Each number is 128 + 24 x the weight over its row's rms, rounded and kept within 0 to 255. Layers, rows and columns count from 0. Numbers have three digits each. The size before them is the row's rms in percent of the matrix's.

# layer 5 attention key, 768x768, rms 0.125, rows 368-383, columns 480-527
091:120099102160149101120142146124112148143123157138134133115140149139156087121132217118106114126135131147112121112117085173146132121134124103118106
093:140124135142107140151129137132106091086136127144121162150102140121162087090148099117133133132149130181116153121173108153135148131118126128112146
093:172163101137137102091134126107157145112127146125121085123124105126142098083157150136084141126141099168104122134131141090150123157132126111136133
099:123149155124140157166102157132111137140135138174109133099137144139091136106117163122145165119128160128124158141105106118142108105116105097148118
091:163130079144128113068133089116163145132081073133094097143126088150110133117119068160102143183124109115102176067128162109150132142142104139087154
090:107145113101118120169148112139154148119131128134117209145110109130121148084102087162126117100137147137098125139134167094132154126124146161150121
096:094124145127116112108093126149123144093123123105131145111120157181117153107132137123108124156097142128109120136109167127102134095132115155123135
106:105144135151139160147136113082134135138129120146111115135101152160091154097143144115152107114154133157151154140119145177146129086110130117136120
095:153158106141092102077140138080106125113159094144161099126151126108097088142105095132127156139150133146145122115148082125139174135126160117102143
096:123132132135112155109130100129106126132148074125142143162116155141174130125112096138131065105093122139116078159121078138135138134139155103117107
106:147141132105159097124132128150089155111133115085120095151181146115122158136159156110116116120091146125163095153128107141109148128115146145134132
093:109121105111119112111104129125129098139136120123121122114143122142125104180158174179133096133126171155118087131136130118149131128137106143112164
094:137125118158120111152131118151160109115113111164158122119108093166105133106099127095098127130072144122147112109126153131114132122115090145120115
097:104118123134135055159134128124137162138138141142146145159133158115132143140100124102098132155108134141095100136125148152091160144102143083169147
091:174117103128126150138130115130139066133153152146145155142109094148172107132136147130122128150104134171101116124098154072110167097127185109151135
087:106094126115107138118126153150122156142137144118137121136167124119152079115094171154139125144131121140156097152105144136117189164118088168126136
# layer 5 attention query, 768x768, rms 0.126, rows 369-383, columns 480-527
094:122130143146082137134110118120128145145147146142105141111129110125110144086140120152121095136139106148099146115120156140129123124169112107194175
093:098116123120101118124127122110147104124109141130075082127119155143106117102106166110175131145137125130134119150105124144144152126122152171122151
093:134121145130137163147131161130148155150113137148133162134138086162085103135112126128181173121111129113163166121125107145197097119102131131148126
092:094098092125165127122078152114125124117090128119102096133095113139161119119094125158128137112157122150119105152094129085152086137130148132125081
088:097130129125119109139145098116151103135140106126131160127104133096155111150086103129114172188112155089081141118117155122105132124124110120099131
098:109147151107109104140153110124135089138120145118132122171107131132149106158139109084095145153107138070146122126115148132157160117118098130127104
099:108110129141119127143081138169126137111151138120110118158104142190136118113132057119117114117125144092149124152103112163175161118076132146123112
094:133145117119160129073083157144131130110125120098123098111125133120118149130123129132096148140121178127177115111102136133143135126108135138143140
094:104149068134117146121179100138130134137117122109122162156136134156128100089114053077133147144076092150156095099154105120126153129152143130161153
097:146131120106143094132117116196103140131133129137201120131162140148140110103158137108152159132089115104129139147146130105147113114114127127133160
098:150084104108149163126153126155153130109138168117119118125119093126120125146145170128143149101110141105159151111127132093134140156125162083094089
090:121154078127108149137144101132144135114123089131158122130084157128114140121100103119089133140136094151119139148137130066097144126116094122136111
100:107149114130088152136121142127115138158139145144107160118109111108116135113138127156110085128180143129100122138150098107150131132112174120106131
092:177113132159138113132160092104148134135099090090087095124107152136081116133109112107108119105092124145133124129123126115180115110129112117125106
094:176105118126142104110153098095139145107120117133106106135153137158158153167161185115128095096116129120158119122177134179124162074111089130139158
# layer 5 attention value, 768x768, rms 0.134, rows 256-381, columns 480-527
097:210136157113124155169088088098106135106114105140079158159089106156107088149081087156129140137119154128100102131155131120090082147138098113114126
096:111118097144062137092121124192103144166152100154115107121123165129130087122132105155109114174121100100115175134108126130143147154105105147177129
097:099079156094133150119129143088100176072098090126130140134104113120096117172095092172082133163130168128133099092123127137140106114102159116128161
094:133112137088131091141135179120152154127142151099139192104107113084152112111113145129134088090142136129114129118083144167105093147138120122099151
093:086125140123138178151147137061136160100115101110125154148133105109113092122148126126175130152125129121140091094159135118136109144113130124117135
095:087140125122151131124132126150158134140146145103130164136114117107119113175128132136123135126101113139107127132111160129144094050113082160104114
099:158143123129149087110130121105159170188096141121091079107149149096131124112079117120108158110135141127121104113091101093121173085120168162134127
095:131130136103113107101142141170140103108094090126121162085118137113151102120117147093100163128095162144119116138113093104153123102164111118107158
096:131155139137138086142136167109141153132116167210117117103103118144150183133102102133144125134148130114163092093197138197129115133112100097123119
094:153158126157151140152125116135154146113100139092153107114159149130129156126148118177130123106158106148186122141116116110094175126129110082120105
103:121133122102131146142183134111166104091124193120111144132133144115142156142134123144170163122169144127110130131082101128127123057085134072142101
098:081130153124107102128147142131104128135120115129113087141125142142098112137147143103181149105126148121117122110143135146141187103115108154098146
101:066109088131113119135151162110125121114123126110154176128140135145142148113115139132165097126121126170068107090115145123074131164104119126097082
094:106131171103151112145120127092125151101174155153127158100156150113148179121142111144105116121155146165105110100110117108156104154177093129150127
094:092112142149178149114092127161097074104120176086169147132136053128136110109091122188152124175127107118151137137114129138143148086142102091149149
097:114120121130111145136132147164143112154117127119140069102152099120114120141121115081094143101182126151107193183122170087137115094142101144112140
097:112142085144144126080134143119119085141129144132120129110121096190150115093104142118101147130101154164118135128094142144130120153145150135104135
099:166122141155150144136139132112125120163129096141151145121134081138115084145116103116086102110075088121174152138122152164142159170162108117149061
097:126147103116126117074162144123134180125132095139121133120164150101112097126090132087118125096103104148133152098135112186143159148075106077100103
095:108163169129157097122091156132130142158116190134138145150150152083098126133210124122111096120130124159112158109126148112164155101117097126106171
091:109129125122126131208147157119118170120119116140109135119163104150085119141142156117141126130138096117108137110092113167129122117112090114114116
096:145156127124145132152145128156147164163122129114144118090137123162161113131140103104149092158129142127110105124124134094156132119143153135105142
099:127119149143135150155132154159183150105126107087161145157139174140109126108144155096124133148145119137110122113161137128133138127140126148129132
096:144109121136094178093157141112111122131093124064124151146141145138151126138116130129104156182117112090116122184152153149090110075144133178144156
097:124185164123135133149117133098106117086123126132133137159113150114083169134126154136140133121088099082123163126173134104155157141158102124119105
097:106163154155120141175082172112110181128135141122111074130104163166091128168124135108169138161134114116170091122155172112101128123175155119137097
094:166101192171092144109151131138112102104120121144112129109154153129121127138153136145140117144118138134121127126081124129099133118153106115092148
096:108134140132134116145119099076120113085120138118114153136153153095130187115132133146142117131118095097124110150100112121124106103131086150097129
099:126121104108128169129084112086144101114143167084152138126115181115095132101099098092119178125139123106128148108151106125107141149129089140109099
092:147146110151128132124163104139174132135164165126137157117169078064115106136151139137143078078106102130102151149133126128142141131150136150097127
096:105168128130147106153117103148132101132130184138122100153131165138157115138110118137118099136127126107104108149153140134118134145112122149161171
101:099127163110075141105136146110116142130149126138120131118138113097133142132138098141139119132123158119148111152167118115128130139119094092105155
095:116094093130168149125172121079115114157133133125144156113088132099124169163128144143142135090099093085116120153147115095157118118166160157142123
097:127134123103159077122138147083153105144139102162127160146116201144156123131156143137168082150136111127158086119132127117095112144129181132160115
100:141132138131072130103143073144127188088127093148100110122138107124089096129109096152125142135096113150141125142097199093108073168130097131183134
090:156115119134123105122104115102170107134142109144112169130132179130181143126160133118111117168104105115131053132133095111139134132148088143093168
096:155125155119120129173149132128145122116113159139132132107131152096118157133110121144153122130128118127121148095131118141132104120149124143142160
097:092127146087113139148115125138117084115058108151159154156127185118139190140152188162137179081154127045130127125142118123098096148160060156073141
094:136154099138120106104095128125139140097154125133121129120117145136111097138106138114158143139136127149180168167114171131145137146110114163174152
095:113119108096117153182141098109155117066126132165125080129167110166113100141138084106126092129113127087164107096102117143126117101139203154090101
098:160097145130132112112139146111131151165134117132124131149138111169160169112149137127105169106153118144124138122141064148115119107117108128105147
098:155089088149111122117176116092151167099078139136123158129105150160140149091116167096151136143128120111141101141116147077096182078131138109063179
094:069119123155138136109091098142125114125067139097090093128132152122116112149146134103142129114128123133152136152089165130092131142121160143147147
093:108114122170114093072168123128119138107114093116117145124146113102081110101109113166144160147120115113170150111167102094131114181108122128078151
093:109120148169116145107086135083178136159101149158077136124129119134144094144160122111141108137158125125148128113119178074161110097166121074137129
100:130126113134121142145110113107120137153176109142136135133127131135143125129126107165122138140112124111165156151141123107072088125126107147118139
095:127111107115128126118135117132129112083126153112135101088114138137148122157144145142121123119122143139156151092079167120141121091194102125151159
093:158179117156127115140097132103130126107160102110129075112096131147151107147154129131148179090099142135168117128147105163107124117148159158121105
094:110087101130109112140189107142128116150092113144148126106195175130146147175143163151121085080117136163105149142134095179100128129143110122111103
101:108132108189169161102097117118148158122140141175096140102070130142148153144093141109101123118136127129119159098127161069135077115116145139187096
090:116096119152120107176115102122150130133092170182120141128142136093146175126134164107143130130113140141133063165130122116136130171138154134110192
093:146137143117141101136116145127138119181171110115127170098116162097105077121130139149105163119100154134172121153112148122161136153157126156130114
098:166162102103136127124089112111166139155111079079162079100102161083134148097124168119119144116093142122102134130168145106108136115180104090129117
095:123127149124150114087140156108131112145111104104116139146141130094131125136115111126103156164162133088109081122115139172158132129124171160104145
093:091071130134159090111144109135125123142133161125143142151133079066119133138124096127120132158123139121122100097113139109132140154159106196098182
096:124074112125100136105106106161103144119105156094108142118141109118099119091115090083109079117114098097138123147159185154172138126163174097188065
095:135138137153140130119138125178142116149123111137169128140165131150087130111121100136127134097115114109126154127095138164145145158155156117108132
098:151112141070120121131143121126142142118124144154093148149094138137165111125150125128143148131110148109089163090102148157124124105072125126175153
095:130132144159133175132173140115126170130126145107115105133151140153115131131137133139122130125158163100112118095164141135138102077087161070124123
097:117126129129144131116130130105117167153107107099116121137127146110126129138098117168169159128118152104114145153151116127162115149131121099121135
099:101160085124121137128175085085094135112112172175128097145132142124134087095129122122125151141134163143082139160134131094100132163128102138155141
098:169135110084107148099163091163144145147101138147111178146138118146134133088141124134157157107108102164120132162112111178102142170132084138090141
095:141079139113125123103141126071128079117140106188110154103124102129138122119158108117111169127085123140125152143131125118133120160140141123142159
093:112118111119141131114151156093100123111115106129180157135133146117147171117133158135085133134109154152143174099136189126109167102163078121134127
100:133092085110130126162103138140098151141084155172119126100099155150130104118134077119119142126130126124154130175138130118132089161106166126141165
096:137097123146156142140165148113154138134117133115135140147136089135136103123107087160095117114117118159107107123138147146172147069138130115071161
097:125168116114095129131123106129146131116108123097173116126163091134109132123172132183133128130124167129069093087127159100137117172127169141076123
093:110158109135108148154092123102115113099082153115083099110123132171101093140127105144127136114167115150132122143102108103114087124133153124198111
099:159124150121113127113130173156114093122145167180131137127148146159159116165167129119141141095132117113137152119170141142157137119121097123082147
099:116166173105088163139150148113152128111081055184137120140128105074099161126148111117137126116126111117129169121127091130151167158100145130150139
094:119119152131085136151114132152115147122091073149125098155133163104076123125121121153103146095127125111101142167148134152114147113123156145122132
092:141115097131127108094106159126096094130136134082127097114103138144171126144070110114141150123113124121147143132105129156167136117133111099141139
099:139137173166123145128143123140126084109139078150127181174130088145135142137179152139079133089141101142174152144115110103147115160163137102127133
093:120165129114095134146127176125146109179083105146096141131138117128131120131136123103130141118144158128095191110119103112121126110123129162111121
096:088169141103136164132122087137115128072146150167131134141119121164115114110134138151110117104088117160114128128145117119124157106073115150104148
096:114116131125082151155149170124112159141168124117101156115137124114108104124134121104139113084103119088096099171119122156099138098153090143155130
097:150124112110124108112095140089155106095164178093113129120076129111145138133128116114172169112131113152146123120097158153119163121140133124138112
093:111150194133138174125116101142166155113152119141106088139122156108109156125108121146126143153126100067132117118124098069127079113112127154080139
095:150141136135129136158180123140145062109113137062134094143136150128097086121145127113112118151140155112130123099117130139152076157106142111135168
100:158113141102066156124145099170114161142102116134182134141088175134130121145114154145165114115118119130097096130124111189112077179127134104106140
099:137147193166111159099132169095139154097101125110108112129121147129118173105127121178106119129149114142122134132137105157117140094143131072106162
094:170109151130151114120160091142162125122130120135074155149165129110139157133109105155157095125176096098094137089123138129122124143091143116061141
098:110135147167152105113136124143102119114083118120140165143165185190140163156137110091114132119113121109150130129109123141124116100124143140087089
096:143155129107120163103126145126115138144125122081137110139148117128154153117119112134100135166110114154105111171111135113095139132137095138163137
094:140092110088135106148117106140148090098130100129117111111170149084159101162107141107137121170139116088126068124142140143120121192142166133139105
094:131096131126150149145136166131114112142145129116123144117122080133149097120133122128093151149106148105121096141134132121127119102131099157132138
094:107102161118157123096102115102131139081125093093124153111107104089163120160129175103117138130109098164147149139115124152137065088142148185141163
102:130108143135079145099117124099141136154149103184112124133126176121171143116126114111181120143155120117141123150149095122087121105162155125157152
094:097141080138105127160165137152124105106111148148119181113116116113114098145083104115145105126113159145139118143140154133120144119172130151118116
094:138126080125148169099137127072156141150139097167145158155128169112149102075123136160128141145150158131094129156130098105084190111124099151141093
095:113125123135126129124110156132111160139110143146135138132122150128115095170168111124119157135131086128160131113139137120169138150143143151137096
097:136156098152138187133142135123135145139142098126133120087137100180099146116120138136134137117141110158087090127095112136094118098104099115139084
097:111125137125127128131111134107170111098125136164129141114148096110119117077132145144143121136130157122136108150090126096127080143077102151152090
095:119113107145123130134117100115127135167107112089135157115133109120136118122083147108138156172116093162103104130123096128099132145129126135122070
097:142149149121110169159153141139148119138122116116130109144185156109179181142112105148105105121140166112146168107121062145176141132128081116122109
090:114118168124137112098155114094131111142147132114085130118124101046121104121155094126137122121096084151114165126122139147128123105157095132149140
095:152102144127106099100099092139133060094139145120134144150104148130133152116169125138159100160150141132119143102128122117111145135143141165114106
098:129151127164150153098118134102144125142127108128156106160085123115120096145145146128135144158181153112102108088155148097114122130154097115060123
092:140096112150096107122106106159159137123101137134118116099133117150147148115107119101110173107120117096166135208103166160141117116118144156145137
095:138122125112145131104155115128085130111172117155153150144193092131127144133161148141093080139151141108113107131129164103132132110112119139097095
095:129122138128123168121076126133155156095171103119133149126096121161146118095123140119119152056079107146096133140107140206105165112148086126158086
094:092130090117132064138120131112120123169125137146101125113088128092113127117170109094146141127120099123176124095120112151120165100144108067117135
096:112142115120131195111143142136128119162111152140151150135083143155169115156137121153143108099180157108161137097141146137130158103118135111164126
094:183128135092180138141127096162105179147113162160094105121150139116087136129136112099152154169130134098134148096125144129132155141140097142131113
097:143105148096121136115175136098119169069133107098137100112169152148137103158124134150155118154110139099149118116128123125123154116155092117152166
099:146110167081155124132157148148129098129109164158141129142133153115113139127135147122143156129157127085096104165149151115104112165112116120145152
099:147078129131106155131090118187164094100133089122147145112166141142151111108124118180117125139112141129133140100087143111136119119122082112192135
093:151173169132100115142115111110123162127181116203118114096162127122136166144079122108118130117122136150143125162126153115148152139120178142118167
092:144137115148109125136091127187126185065149112123171110145141150134139135119125130121090139147139163148104149128162160138124122115120091153141062
098:191131137161120148152168105109153109153141153121116111157115108163146130128170148113112077122108139127085137159113162141168138122140095151161127
098:106127105112099134147135133168126138183149084098134146120066178118150106059129139145133159134118133125127133175123165108110144130112127140106107
094:104084108093112115106131115124130147171126116131149103127178140127112118100145097152148150108103144125119145128148132134126139140128118119147135
094:149167150100103133148124165136111141110140149145127124182158152130152129124165132092111093151108106106119129154146140172127123148155112128064110
100:134128116114095137124106163131183065136105093139130145124127096111110118131156114128162109099091131122129145129116160177101166090128105119145110
093:108205156174118132099127137143156116132070157126121112117117105140124128098131143132113148113157168115093104096113117116188148163137101146132088
095:105136144146122110136114116167122156118126118070128143123161140149132104097123128109145135158159144165104190164107138117190126152120104157121143
097:140152188107130135096125087143153139151123186191138146118115128138127129116138138140159113142144102105139166169121094182088153148133118147097083
092:130134111102122125103093139142106111156135072071147110064130116144153051094144130134136181102129130115135145097080115084140121118099088166135113
093:100154088083119152126112144135084185141142142102114116098109092147111172156065133115138167126121081128143123137120120119106128133145109114111082
095:137146152086148089104128124099118091106119097111160124146077110170169136114081138120129087169110091087134138134165141124171153153118155120100096
096:151116167134133141165128168145105125114093127153130146135109118163101141161162151066153115159159118129078119153119162169142133148127103115121105
098:132147175165120148095134105180162092157134086139118151125107114135161125142136149150172124111111156135097157136122148151148130084144137117131079
097:129128152137102144110116099121151100112129145134084119143123151156126154153139121079109133147138107125115106131123167100129102102114131111125100
096:129124135108079118131148094129147134083127120102142124151172145128154149105127131091148103117124127106149088096111141123120129108102076159166144
101:129135127106154128133121164105146111112115161168132147144149114149157089127143108163163143132134080135122163118069176104097146133148112169164151
097:180134095121111129142093149105185130161128177095147115127147124129117146141087126085096122132130112119085144138130132108147148123158160141107134
# layer 5 attention output (transposed), 768x768, rms 0.174, rows 256-380, columns 480-527
100:145144095116099155160157087124140115149087085104069116134129081141135146112129114156141106102160132140114092142159080104113066129152089145124121
099:147148139143113122170120102122151134118102106101135137108165125120150122107133098146124179100171113129147135133116108113135158121114111124112132
099:111118148118139103129105114097136127140131152093097139099147155129126136141139106175122135158104126135104106113130153119162105094120125074124124
097:151125107124168144147109136123095119127145192159150129135165148109093113133155127103135082123108108137141152138145150142125103146099120154120118
098:126135114121132147136172089094102151137135156122109117133123134125152117076083189111134097165108142091183135137127108122106109152127126139132148
097:124127110119132161113109166147119165120131133122157127137140102093122131154155122101131156149121148097138130134132123130148112159126124114167073
100:118138115102133121104093122096103142121138126123112119114154122094128128192113140122131118138155081140130098088134127099166133144061131125101125
098:174109115081111094123118131127145139145108143156162127133155089155132162149125142114145138134114149098130119130108143122116112125153140188163164
098:111092127108161114099101148143119127174159121098163156132098165119090111161137147164155097137114155133087130126097160152147138133160127114159136
097:133159120152185127160128105148130108122078111121102138131102132149131125156131118143166083117131150139133138196122145170156131131145130126152146
107:105164129124149126132111141124144132101129167073134151139099144124100132089107159121147158141172140150112129143094168115121131122166108137150133
101:090149120126120168122100127111128117132193067151126094131129117149118150132140146111149149134087122101110149127127132111131154119135091113144141
100:100120105114125166166118133120084148120138138135127118111147152142153126142114113139150115143104141133112104111152111109115151117086101122130097
095:161110130116176139115099171101122131131145124100132140121152112114141177162140115120058111083132173138157127090131134094131133130098111111170143
097:102111123107188098126135110149145151136126153107140092152114140122115126143125151152149149150146123107126158152121137147182144131133142113122113
099:130124168133101151146121143115112124123108137155115128208131121110129116134137084155094143038155124135123111159150133109178094148101151163111124
098:090111100143132107097158160133138135170129125142143127118118137130106112037097094143136134151138121160130167141082153120137143153096117119144137
101:090175081141127079166120121109116114136157099145135104144128125101111116119118104142123169136112134144152140152099128125130170130154151144150110
100:132134122123117118085117145135082121111133093132104125124183117094161102132137141099139177117113147155092134100097141150134142115113135141137124
099:110122160141112085147125118111126114136095151167128105179150125121130137101161125156117125122148114160126143107107129158136123137103139133125142
095:122142104141056149154096117113137130140135111133116119084087149126111131128146146128139099114142103143164121126100114118165114165096124164100153
097:120110123129126101118126141121150138107138146119123137116145114155139119128117117125102120139175160099183133139122152133143155133101139141115116
099:116180134142122116119121121146096138140150066112103143119140135085168184108137142157087109138144105096165127108139094130126142133160108134113119
098:136169118166103168148142199133129112127133147137124141130170121127129127135132198130140150110096121089135126190126114118112134119131123169159131
097:103128113181100162186159133114128080180096096135115139128170129163125146143112199157128100124100146110121148110110114129096121114184117129154166
097:107138148127112098144112140123151165109151106133155140103116134138108119197151114133134127134166127173112166145102083098128158166135141151064121
097:111134131117129127105124158153130121135172137116163144165151128149108132133170109176128108155107155140129127143121095111145088142112084120149143
099:132137141109152086137138101169110162156103131106151108149136123140140116116172138168123120112083126123093139134126126125132084102108112167071148
102:128128175102136108103131096173165141120134132126156169085127099104119104122139128129123140125125124168163097171117089100168111132106131106127122
097:122115131146117154142149093184116147110145137144139138143126120114145094130160130076169129130098107135123091116162125191134150136106148117120112
099:127163142121136108169144148113143137189158170131105176166162158110125133100105173130096154121122156127152113134099123119103121123138131143115153
103:119120123157105151135088126118099147097117138109087165091138120098162165135129115143100126121133149107119167180120073114109108147130086121144130
097:142091150103101127139124121095097095140143141137120129153146124125094110108120117121125122143107168088144130113139165158173135144128101115105102
100:115109157123107117133155150094106112137164138136117150107136138112142101130127110130128101141120090119146142067154121127105104129143125110122125
101:147120150133102139146153100101109115184101104114131165123144134108114104122154081143139133144140124142084121139113097150186081104150112097139103
094:109126145124096110102138125164129117116085141124160139168100139152138168111172147143131143134156102121124134140130131091122102143149132109107146
098:108143128113133132144126175114123144143133147090164143145140144127137117159139119108136132118142136146151151107082123145097129110129121168124147
099:109111135115137134158092128124150086127137127157205093164125112111156131166139173153154125101127119107081135155138130166102134121136154145114171
098:155113156081078162146086091145119127141142161124138158092115086111120123126138112138132116138120176147112133153141124146137125171117139113097124
097:152102138098098131146130130131129119138120086112173136140111137142158111122138093126148175159118117170128157123151131123156098112115102123137095
098:173177150109135080071157143108107122117136136117144130111144133140107123095131142114081122180143154104141103146086121153079149143121069132104114
101:133115193091142082055118111124133137140122142158123136183139151117142155103098165114143112171189130099111105101156164126113178119146116110105131
096:107093130180113139113127135162135121126092123108113117156129133146155183179106143122142104159119108135152106117098141114104136132108155101098126
096:111112125073168120099160146104108099144158139133109127134116122145140181121118115159145156134107152095117113112123111148082104095102133151093110
093:119141126133123156106107151142158132118134129112100104102091113100097094137153095139135106082117140170141144136160102132146102117102122125114166
102:118167102115103168127101149133100149106124132125146145113135131103098066161141125130126136181095105082158142110135183125171094104122129099116123
097:109123132143118200120134114120139129148080187133177141114108111088113143100120178119135111150192113112099154099141148133150123118131144111096112
094:104137135130121114135115141134139135137177127119153119143078100088133151138157133127113122088163119111134146144178138118151126119119127120148123
096:078081150159083163110159162156127132121127097119118112183108121137104140110153127140118163131128116098126115122137115166131121126147095110135137
103:121142113141162159131161110101124133109134125160156140117075125133111146121128121139130134132147111126175100084112140125138116138135052131139101
095:104146138138144134158121127125120116110157175152137113144184125171099109106096147124112121126088168131120121120179168116104099136116102106157142
094:133117149155135146163187129130121145142158068125101111138154145128133154146146065147141149136129113132119103160132164113170141132128128120161110
102:121123101156100167092153131132089133170113117141101114110174124097155127119140115176135148147113154100112118125143166104145142114123141113112128
097:129140066127112118111137122119155137140150144121117104084153163111081120151102167168156181154125124055150149109113103120174119107113203107123177
095:140094134137119092089126137108155199113133141126183112162114138095138125114134157105124139118110126054137116120108135109141124139096119144133173
100:130121122092068154118109125119117139140092148124184116099122128154085126135126127083147103094105129103111108147157129139153135147120177151134117
096:111140150098110144091122135128129087125137088127122175126119175134141115112172155145122131114113095127125117115105102131163172153147116118129185
100:162117153088153081115116115147122127089150090130160116156080158152100098135108141140110128156107114149134164126110162088129128129143123098151148
098:108093132118101137138136130116115123125105118148149095105118142113146079082107094122130130148157137168159140095124180126100132154122115109136127
100:141187129141107132106116119179133121101132093154109180149146109163093095124125119134117109144146145080095108132100106148156137135145120068109100
102:079161140106182086171105100108121124132111133120141179131157120147128126096098151117106112131120106122127172122104138107095153108146080111182117
099:131129120115111114127179126134126121110077134147114151130159131132141130115108110115143158146128109103104121154131117161111104158137102162154166
098:141122163191118126116158155115116103122120135117123158180184149138133080127067136110127145074100160149143126128140178101159094154114123127111147
098:141093141096158144129055111140104140137147127118120133099172133119161110152139177112107118108126145129152179121130151176099131113138172119137143
101:134163109119111108079130117093123117138073121113133100151114125111168093139118116143121091110136115126102165127110104114145141117102122106155142
101:117082142168112169129129110109132131168136148100083188094154112126121127078067096133127118148102111101129135139152139153170138154119152109145116
099:151112088124087155099126130096138115102114157117130120167098085122139152114168131123134138126145097154095133097142155144142162146177121132119161
095:166133109126120122163139130121125135099066127097122076125107139144140121141142112106118106119159179153118150156143114168149133105132125111100103
103:146112149123137110114103220158120093096134154132152100058129151095156118121142128100094111108114123100121098161128115121138149145121117122135124
102:157181194120084166125119133137119148120130052143095162143142143125142141141163099171118131133141159133113118118203110107137119173106123128086139
097:096106130135158151153094116141158124117120083107124154185129112162144170115132122133171161111084152135139128140121154113133141133127096165139103
098:098146086140104053120137114141122128140123119134119152101149124153155181138124143106165156143106129153114124109125132163109122158101126084159147
102:143101137158151147105142112108177151134105099118133157161152108117113141132124141153085159122117124130140148116119119151099104119125120117085112
097:118163124115157132099115157137145155116160109123155138138118146138148125161140130128126113141154128128102123116175160143131136086124086143106140
098:157074131164103168134123146156142141105109108099104118145109151148121102127159115117135135141101121198121151151136159135124188106113126123122128
098:119167115136121135153106147135131152167152140130114136147096125127093148097168093100121111127116188144140120163105111181160131113125103133098133
101:135160145142097120102140116141154117125116137142163119121134165081109140119131108104143152131115069155129123093106112123145140145147158137109126
098:114124144118129141127125135118123133092122185113154083089103132142115119139101171136123176136111137120178145126175144081114106134119128127086123
099:090131121131116140115114139137127108139113122112098093157118117150138089158118096151139108138143148098131096122152121087108138117104144112122132
101:145118108115138155143127113177095156132122157121077150144141172111098134129171142116101113150109112139127152144115117101134122105106101094147140
104:077130150067141164114120168112112135138154103133153111158109142117113114135136161136106092085132146162114108112107120138123117144141126106139072
096:118105112140120127128136119103146140113131123150124158150109129110102148105119096117131128154179110191149138085108156130136114118152122153149109
104:119125125151136134120113133115143123115120125141124078141119090099092116150143126128129146123127132140152136146132145146141167120116210087137149
100:150138103129130117087122115146127154160127100125152094130125126126120151122097130105128118138078124125057127161109118097156150113093071134086145
095:171074143157128123127121096120128133121116127147172118134080106103141117134113112104124134129127123166126143118138140135135103133130123104154122
098:133122140158119133162134098157110132122147153144136129147095124110088131144126116088117137169074124134139105154105134125200166148148115088111098
097:160075135121119124126139122087129122112144150103133134138127104156088136131153107138105120113101109110146080158113099097130070135117150164113132
103:159126144187146102138129130093140141133098100148113168089153135140168124163089160145155165152145135104134107136147109123133147103133116142136129
099:110087139130113117151196144195132146167121170092130162116107135146113153074116163112123175125138142131143106121130124131144142127143101171103121
099:144141130153142095111123083143131130134093148138117169151153087138155135143096162121134105130130131143112123163177112169106160130102103139161091
100:142161144118149170157115089145136124080085120114128191141131129122164160143148107132108121056114087145150116126121121132126130121126143129138136
099:150132175152136188111130077098099135128105096144094097186116146119123099156116107149131166124193104166112121120115096131131125105169159158129090
097:144127100168148117106119081115072156128136130167137154128130089129119107149167160112134128091091122128112109129108074126106091137122094201141124
096:105121119193089117109142119117150116146134125126132119154118143114137117112115117133148183154109151150134107140143111120083141091127133109067113
099:124144147124116135158121148122090112123163144129162119121154143099128139104155136147135149114139154099131152160159107109130146150111093142157138
093:148105096118140171105116175104154127140121097140120170121148153106124100130162098135150148111089145133096128104135136125113093152109132124168106
098:157102143144100110087097128114181132155141132153108114131122142123112117139173160103172174105098118138143111116113139118165143117155108155163118
099:152133098137132173115105117120125176120162086119129144096140105136091149177158140144132110142162139120141116108099124130111101152105145094129104
094:129139116140149141120072085117176089194111138155158093102061127136139163145101084083103157132086129119127133166146093142112153121158126124131132
098:136153130100152131125130159150121121121107122119114113125178117157141179086141120118126117142134132116122153119118098098132140111130109139131103
096:150144176122111149140128160109148133114146133139101157096163113134091130182147136123123116084105081147124157150112107158127120124175161162125085
098:181113133135122139138084139133160151132117126154116169077108130130096133145128098086149193128110121118119126097115147126111140131138155069108123
098:152129138121160152130119091104129143165143122109121105152085116128101117152097129119134098119175131115143146159121096175160132145144145127149115
096:144164151118128100144102115112142147100107133109092138102113122122141142141168122116145139134111150101203140102092115154145120118123120122132078
099:151110151115136121150181156131130144136109140152121141163191136195095108122105171120146123125127119076106152146125130118116091092177104130133105
102:107103113135189110077140128188107125135106139079140161139142158137103129107118146135126118106121130113182148134170115121160141135100161122135123
098:116095156094152159135145108144114156120124124141120106131162138139163159105161129172130158146129132152167106112121124142123154095128115159120118
095:177105081122118098105098117132129110103167103125098111124169101098134128081120114144125132166122142136138127116144124143132196133162148166117094
094:108154123118157130163103102127082148137105122122121110144135120135176130103127110136062093133108129190126107141137163085112139151133093158126116
100:131104132133121125099147103102139196132178160097178139097145167115114131100158130098116133108121119136124136131105159132152119115135121149120122
101:170118127104121133121095097087110127108099107117130159105094144145113146093143146110087150139118148123149145180139131089104141130151128136129102
099:127136135126124135098146117152074094133125161119128109188154123139111069107177107114124109108130120113137117120102150168081146123118139111090108
098:127075095151104134146111158132126122154126174116168131149137183178157114139133142130146121116098189100154102161161140131114141116136121145137177
102:123120133151103135168123143144107134115092117141124157104132178134155160107166179148153123164128166122116125149134162149075135143137130098143136
096:091165139131126123098169136161132096100134138140145108125109073140095155146124177100141132111150133077169116121174209133097136151132115121146082
098:171169162106126112123137136162111121102111116102110142131123128157123129109131115112105122099173108149120097134131160155122126119095100105116127
099:100142109131155124124115111137136138109126151115112141112158110142120183143134123170142086131166112121116141153132109132109174103108121124141108
094:136130116164114082130148133131133139127134131121111088063100167109168145138142099162109142086111126144129116147130091181109135121121106113085115
095:112171121104135157161098107139121104120147122140128112131109085162149115140091123085140162096163159148163142131129119130069140148124150100128119
098:157145114128133097108133131099109059120178171098113151116153119119121116102122145098136134121108156120111149130123116111136120139139144118130138
100:137143146143137138115144092176119133131085145123133169177158126170161108168159140074147130138147090145147085110130124113141108164141135128138107
100:157138116139143141133155130136132153140152121163128157127121133142117150093107127175088125135100090136124110114125123137141127149153057137094115
096:131113169128068122101106116148153146138144137110174080166124089146120159126167128132120122052137098113122153074144106101113150124132117112117128
098:170118094097100137151135131111105115137135115135113082106079139140133120147155128114111081111155113129119123095208125160133155127123096118140113
103:145159105116124099158108127104139131151114151123121167107136141127153112135150180154135126138149116076160134118113130087164143152154090140092120